config = dict(
    num_hidden_layers=25,
    hidden_size=64,
    num_attention_heads=1,
    num_key_value_heads=1,
    head_dim=64,
    intermediate_size=192,
    vocab_size=31805,
    hidden_act='swiglu',
    norm='rmsnorm',
    norm_place='pre',
    norm_eps=1e-05,
    positions='rope',
    rope_theta=10000.0,
    rope_fraction=1.0,
    qk_norm=False,
    attn_scale=0.125,
    bias='none',
    tie_word_embeddings=True,
    parallel_block=False,
    init='normal',
    init_std_qkv=0.0613,
    init_std_o=0.00867,
    init_std_up=0.0613,
    init_std_down=0.005,
    optimizer='soap_variant',
    learning_rate=0.00781,
    lr_mult_qkv=0.7,
    beta1=0.95,
    beta2=0.95,
    lr_head=0.0112,
    max_grad_norm=1.0,
    warmup_steps=200,
    schedule='wsd',
    decay_fraction=1.0,
    decay_shape='linear',
    final_lr_fraction=0.0,
    batch_tokens=32768,
    max_seq_len=512,
    doc_mask=False,
    train_tokens=132500000,
    max_steps=4044,
    dataset='wikipedia_en',
)
Each number is 50 + 12 x the weight over its row's rms, rounded and kept within 0 to 99. Layers, rows and columns count from 0. The size before them is the row's rms in percent of the matrix's.

# layer 17 MLP up, 192x64, rms 0.231, rows 0-99, columns 0-31
098:57 30 42 54 49 30 36 38 70 44 62 52 69 36 23 76 47 44 70 54 44 51 68 49 65 66 61 49 47 71 66 64
097:50 53 57 61 73 47 33 52 26 61 39 72 54 63 47 58 41 45 56 25 47 44 41 35 58 32 37 44 52 52 31 39
103:57 40 37 62 87 58 62 57 53 29 49 39 48 42 74 46 21 47 45 37 44 78 47 60 56 48 64 58 52 32 52 51
099:65 36 48 36 40 35 59 59 61 43 47 14 46 53 62 50 48 58 58 65 60 71 37 56 50 51 64 49 61 44 42 75
098:66 39 66 36 43 31 37 42 41 51 50 32 51 74 67 58 50 63 46 45 45 52 66 61 43 37 35 52 67 48 54 58
102:59 53 45 38 62 23 32 51 40 43 47 33 43 48 45 47 53 51 40 63 57 48 57 57 39 64 59 70 49 40 63 49
089:44 44 50 49 45 47 53 63 62 41 43 54 70 46 36 42 58 50 60 51 59 68 56 58 53 50 32 67 46 60 40 51
105:51 61 67 52 37 69 62 66 43 41 51 61 47 54 44 67 22 70 60 51 41 48 37 48 57 35 62 70 53 49 52 59
104:31 67 42 55 68 32 38 25 33 55 42 32 64 44 67 52 45 44 65 51 60 40 55 46 42 38 50 45 53 52 58 65
105:49 42 53 61 58 46 66 72 61 67 50 26 50 52 57 62 43 60 39 52 62 27 29 54 72 45 43 41 34 33 45 41
107:49 43 59 48 52 48 47 37 53 56 46 36 71 36 64 57 29 31 35 53 32 59 44 26 36 53 40 25 67 39 38 52
106:47 44 62 54 48 58 52 52 58 31 37 58 58 60 36 43 59 67 50 36 34 73 48 39 43 51 63 76 56 35 47 19
094:52 34 51 44 76 55 65 37 55 50 54 80 37 36 30 73 62 23 70 73 56 49 46 56 52 62 67 56 31 59 58 69
088:45 64 39 51 45 73 61 58 37 55 45 37 25 48 50 68 68 47 50 55 38 58 47 64 45 43 42 63 47 53 20 61
091:62 48 51 56 73 53 55 27 54 61 38 35 62 68 57 52 59 54 41 31 57 44 45 42 33 53 18 52 27 38 51 65
104:54 53 26 50 72 38 57 36 43 58 46 47 32 66 37 53 49 42 66 68 42 41 40 54 36 25 50 61 40 66 50 56
112:61 42 42 57 56 49 56 47 47 35 61 57 64 17 52 37 50 48 57 56 78 65 72 56 33 38 50 68 46 50 52 57
089:44 60 34 39 63 46 43 44 54 75 73 48 54 43 51 60 44 43 46 59 58 64 67 45 40 43 55 35 41 59 45 69
089:23 36 51 43 73 48 57 46 46 51 27 43 67 54 44 55 49 55 24 56 55 60 58 58 49 54 41 69 49 62 67 37
108:46 53 46 70 53 55 22 65 54 43 47 67 56 52 90 54 58 56 56 49 34 62 49 41 64 57 59 36 55 60 52 49
098:64 45 52 31 36 54 40 49 51 47 33 57 56 42 67 56 41 65 49 88 45 68 61 37 47 64 35 53 32 40 61 46
109:37 50 66 73 53 60 56 39 41 34 43 30 60 30 54 66 55 35 72 71 61 63 48 57 67 72 49 41 44 31 46 53
101:57 59 30 44 43 55 49 40 35 58 60 48 58 36 43 51 61 31 61 57 48 63 71 31 54 61 52 32 42 77 51 61
108:42 44 56 64 33 51 60 65 38 53 47 46 54 49 56 49 49 58 67 45 57 55 46 59 48 36 63 56 56 40 74 52
092:59 50 51 29 57 51 60 57 86 49 61 83 47 42 56 46 34 50 38 63 57 46 54 46 45 65 51 56 53 61 41 58
099:22 80 57 62 47 65 52 49 37 52 38 60 47 36 56 52 57 55 37 46 42 54 54 46 53 59 52 31 73 55 41 51
097:57 69 31 43 68 53 60 52 55 54 78 64 63 39 49 34 39 44 40 29 46 57 49 46 61 32 65 58 52 28 60 37
092:68 26 35 44 74 48 60 51 50 48 28 50 60 33 55 41 34 42 46 65 44 56 49 58 26 60 54 44 44 58 47 53
101:57 68 55 61 52 49 59 43 39 42 61 62 36 39 57 50 44 49 42 27 43 58 46 47 43 62 33 46 44 34 42 61
089:40 47 57 52 72 35 57 53 60 45 57 60 56 55 55 50 42 67 40 45 61 77 48 64 44 51 70 67 37 55 53 50
103:44 32 42 61 37 35 32 70 59 49 53 51 39 49 44 47 57 47 64 34 27 56 45 41 51 46 71 39 51 61 53 47
112:61 61 36 54 62 49 58 56 60 57 40 38 62 77 41 55 63 64 57 52 42 63 34 55 79 67 58 60 75 46 36 43
100:49 63 49 67 59 40 24 46 63 58 52 47 53 59 59 44 54 43 39 71 39 49 59 43 29 46 58 65 55 57 50 50
100:37 26 51 60 43 53 52 55 51 44 51 34 37 27 55 63 43 35 35 51 51 60 51 45 41 59 48 52 49 55 51 54
099:37 40 37 52 57 44 35 55 57 58 44 60 48 42 69 33 67 67 56 45 39 36 49 37 46 86 47 54 40 49 51 55
101:51 45 36 28 39 46 46 65 40 31 70 47 52 50 53 59 41 45 39 68 56 46 29 35 47 55 39 41 24 32 43 50
103:18 58 64 56 44 39 39 57 56 61 83 48 40 43 44 44 37 62 61 53 43 59 36 56 64 56 61 43 37 68 37 73
087:43 68 55 48 36 27 45 55 36 41 49 37 45 41 42 59 41 55 52 48 44 66 53 65 61 62 69 37 51 63 59 63
087:73 40 41 51 64 48 52 54 61 54 41 48 62 73 56 56 35 62 57 61 65 51 51 53 74 51 34 57 32 64 33 46
094:57 64 50 52 54 49 41 43 27 51 47 27 51 49 58 34 53 66 61 44 31 44 64 38 43 33 26 60 73 43 52 49
105:56 46 41 55 54 47 54 62 38 43 45 55 46 48 68 54 38 51 68 53 48 38 47 61 43 55 61 29 39 55 29 50
144:29 51 56 43 71 52 62 55 59 60 50 76 48 28 56 72 38 45 40 56 59 50 60 60 62 42 55 41 32 40 54 63
109:16 36 63 78 49 44 63 59 44 75 55 54 40 54 66 56 54 42 48 60 48 63 42 46 49 47 49 47 64 35 41 42
093:66 19 43 68 43 42 43 38 57 42 62 67 38 50 30 50 61 48 57 50 74 55 53 73 46 43 75 35 44 50 56 55
099:66 70 55 45 39 51 52 58 41 71 48 56 43 37 53 56 52 54 44 56 32 74 35 58 43 49 52 57 47 57 61 60
100:54 57 33 33 37 46 51 41 67 77 53 42 57 43 49 61 54 28 63 53 47 40 54 44 23 57 55 58 25 56 41 49
094:47 48 63 44 35 38 37 56 49 48 68 44 53 67 56 68 35 60 34 36 33 29 76 49 54 59 72 36 58 47 53 46
102:59 61 76 30 50 47 55 43 35 55 49 48 50 52 63 52 37 46 54 45 77 56 59 43 47 34 20 42 36 42 56 49
090:70 53 45 34 64 28 42 46 28 59 57 55 50 59 54 40 47 43 51 45 47 37 41 48 41 21 28 45 73 73 49 34
092:46 31 70 39 59 54 63 36 68 66 44 67 49 61 46 40 49 49 46 52 34 30 64 42 37 65 55 69 41 57 64 43
090:56 45 35 34 30 53 66 42 78 35 35 68 55 41 34 54 51 48 54 54 68 52 67 30 62 31 51 51 42 29 54 34
091:62 59 31 49 67 59 42 49 39 59 48 25 50 56 29 48 41 42 58 62 50 48 50 53 79 63 75 55 63 58 42 59
117:58 45 59 44 45 53 36 35 62 61 57 70 63 68 31 41 76 64 42 50 39 25 57 44 46 67 40 49 44 67 52 51
099:49 47 37 42 53 52 34 38 25 47 54 48 41 54 76 40 51 29 55 36 49 67 38 43 45 42 42 46 49 36 62 49
109:29 38 50 47 51 49 48 62 51 29 61 47 44 53 16 48 60 49 47 51 64 71 50 66 49 53 41 51 41 49 48 46
105:57 45 43 55 50 62 58 37 27 50 54 72 39 57 52 72 33 37 59 27 48 40 67 41 43 52 55 33 42 55 48 56
117:65 58 49 55 54 41 27 48 60 39 31 51 47 48 39 68 44 28 43 42 23 60 37 36 56 38 67 64 32 52 69 41
104:70 52 36 41 70 45 30 48 35 52 72 62 56 76 43 48 36 60 57 48 23 33 52 53 72 45 51 59 56 51 54 64
093:54 50 55 63 68 44 51 43 37 56 62 57 35 62 59 37 52 66 51 28 55 49 55 63 51 38 46 30 57 40 57 65
099:28 60 37 40 61 52 54 43 55 41 53 66 41 41 59 43 47 40 41 65 32 42 33 26 43 52 62 58 53 66 51 59
097:64 66 67 65 36 32 47 41 55 55 44 49 47 42 47 55 41 50 58 33 33 58 61 31 37 54 57 57 34 47 28 53
097:58 29 38 45 50 61 61 58 55 73 39 56 62 37 27 77 57 41 49 42 50 51 42 49 48 63 67 29 51 46 68 62
110:45 44 63 55 46 51 73 30 56 50 51 53 50 71 51 42 37 42 45 43 50 45 72 42 40 11 54 54 52 67 44 33
091:62 44 50 69 57 52 39 49 51 58 68 64 28 46 48 73 46 57 50 15 50 61 56 47 29 51 54 67 21 48 48 49
097:59 55 47 61 59 37 61 42 45 43 33 48 67 39 60 47 49 52 66 61 48 61 63 53 41 56 50 73 52 52 30 81
098:51 33 39 50 52 46 62 69 45 53 63 48 62 52 34 65 61 54 71 57 56 43 54 52 44 58 45 45 57 62 44 44
097:53 40 55 46 48 40 41 48 31 69 51 55 54 24 53 55 58 42 42 50 54 52 44 50 18 69 56 55 46 27 48 52
095:51 57 51 50 59 33 59 50 59 45 70 40 75 53 45 61 38 63 47 77 55 53 41 46 49 52 40 45 53 72 77 59
096:32 38 54 55 45 37 43 47 54 55 64 62 61 59 67 36 43 60 37 73 42 59 56 81 60 57 41 45 48 65 66 52
100:53 67 50 45 65 56 55 36 61 43 52 66 52 30 47 36 60 53 57 44 59 57 68 65 42 51 61 43 66 40 64 50
088:42 40 40 47 44 38 66 72 48 53 54 35 67 67 46 45 57 53 63 70 57 41 66 52 67 61 38 64 75 49 60 46
100:28 38 55 57 39 44 51 43 51 48 37 55 30 56 65 39 64 46 45 47 48 30 58 63 47 65 46 44 41 35 32 52
090:30 55 37 27 54 52 51 69 39 67 65 51 45 54 55 49 51 40 39 21 41 32 42 38 43 35 51 42 47 72 33 64
101:47 42 33 63 55 43 61 30 22 54 68 51 50 50 56 29 34 42 71 51 43 46 41 61 50 57 67 38 36 39 56 66
113:58 46 48 35 51 59 48 53 55 44 59 31 43 41 66 59 63 75 47 40 28 49 59 56 62 48 46 48 20 41 66 39
098:42 40 39 40 60 54 56 65 38 41 59 71 48 55 73 64 65 31 24 28 46 50 54 49 51 41 44 45 71 40 43 54
101:46 37 31 41 41 61 54 36 65 57 71 71 62 50 46 70 43 45 65 49 43 47 62 30 49 49 50 50 65 58 41 58
094:40 60 64 41 41 62 47 35 46 55 58 52 61 46 44 44 48 59 44 50 59 25 35 64 48 53 72 40 53 36 57 53
089:34 46 45 26 53 69 45 46 45 41 37 30 39 50 62 53 53 42 46 68 58 47 61 55 98 55 48 55 44 54 37 60
112:48 59 40 63 72 60 38 48 54 50 45 57 74 40 74 68 39 57 53 26 52 60 41 60 39 40 48 69 50 54 41 72
095:46 44 48 50 59 39 51 57 41 43 29 50 54 57 37 64 63 53 41 55 61 50 75 37 49 30 48 53 65 50 34 24
096:45 68 49 58 62 47 51 48 33 39 66 45 42 62 47 62 50 49 42 35 70 64 53 57 48 54 43 55 24 56 69 45
093:46 64 40 35 39 41 65 44 61 61 65 48 39 50 72 30 66 62 75 61 70 49 21 56 58 38 60 41 39 48 39 38
099:29 50 44 65 37 70 43 49 41 61 46 75 51 31 66 46 49 27 30 37 48 37 55 59 56 44 62 47 35 46 67 53
088:67 54 53 63 48 62 48 38 45 42 54 31 56 69 53 40 64 35 53 52 48 55 64 57 46 59 53 54 58 28 62 53
113:67 39 41 48 27 64 49 52 40 55 56 34 34 60 60 44 33 58 64 44 40 44 27 51 52 76 76 65 65 51 46 54
096:64 28 46 45 54 48 62 54 48 40 52 58 30 48 64 64 55 43 36 44 54 50 61 49 57 38 54 49 59 45 84 68
100:56 25 37 45 46 47 38 52 63 56 45 48 61 50 58 60 37 40 59 67 74 59 40 48 49 44 56 61 50 43 51 68
125:54 32 56 36 39 45 29 60 40 60 64 48 52 53 31 50 67 15 37 54 49 51 43 42 58 43 51 49 60 50 44 41
093:53 47 57 52 79 60 62 45 39 32 52 63 81 47 48 31 48 50 48 19 15 44 41 46 69 57 62 55 51 41 55 39
098:39 55 40 57 64 39 49 51 40 30 71 49 47 65 57 45 66 52 40 70 31 77 36 67 47 48 67 43 49 65 55 52
090:65 58 53 48 50 51 72 55 68 61 48 50 53 52 68 43 38 45 48 15 62 53 54 44 57 33 30 46 53 67 45 52
108:66 37 63 64 70 56 57 44 81 57 16 60 69 33 35 60 60 44 61 37 50 33 57 61 29 49 53 42 43 40 43 49
095:46 64 48 54 67 34 38 58 34 55 40 43 47 73 24 53 36 72 44 61 43 43 36 38 72 52 38 50 50 46 39 74
094:52 36 42 42 44 38 42 37 44 46 52 60 58 41 46 55 48 47 34 43 45 55 51 40 56 40 60 48 49 48 32 49
112:39 51 68 66 55 62 09 58 77 44 40 50 38 48 65 49 44 43 62 52 42 29 53 52 39 40 54 58 62 62 65 53
096:38 43 44 67 56 37 47 68 48 68 48 37 30 63 42 43 26 81 48 52 45 50 51 47 44 31 56 58 47 60 52 64
103:49 30 56 58 37 48 49 54 38 52 75 66 44 62 47 60 55 49 70 23 42 42 73 36 38 59 68 45 55 45 32 52
103:54 43 66 48 52 39 37 43 29 42 36 66 37 68 56 37 53 34 61 62 54 50 71 50 37 53 67 50 57 54 59 67
087:23 40 82 55 37 45 42 55 60 62 63 51 37 60 35 54 31 31 66 51 27 57 55 61 27 51 67 56 32 57 73 45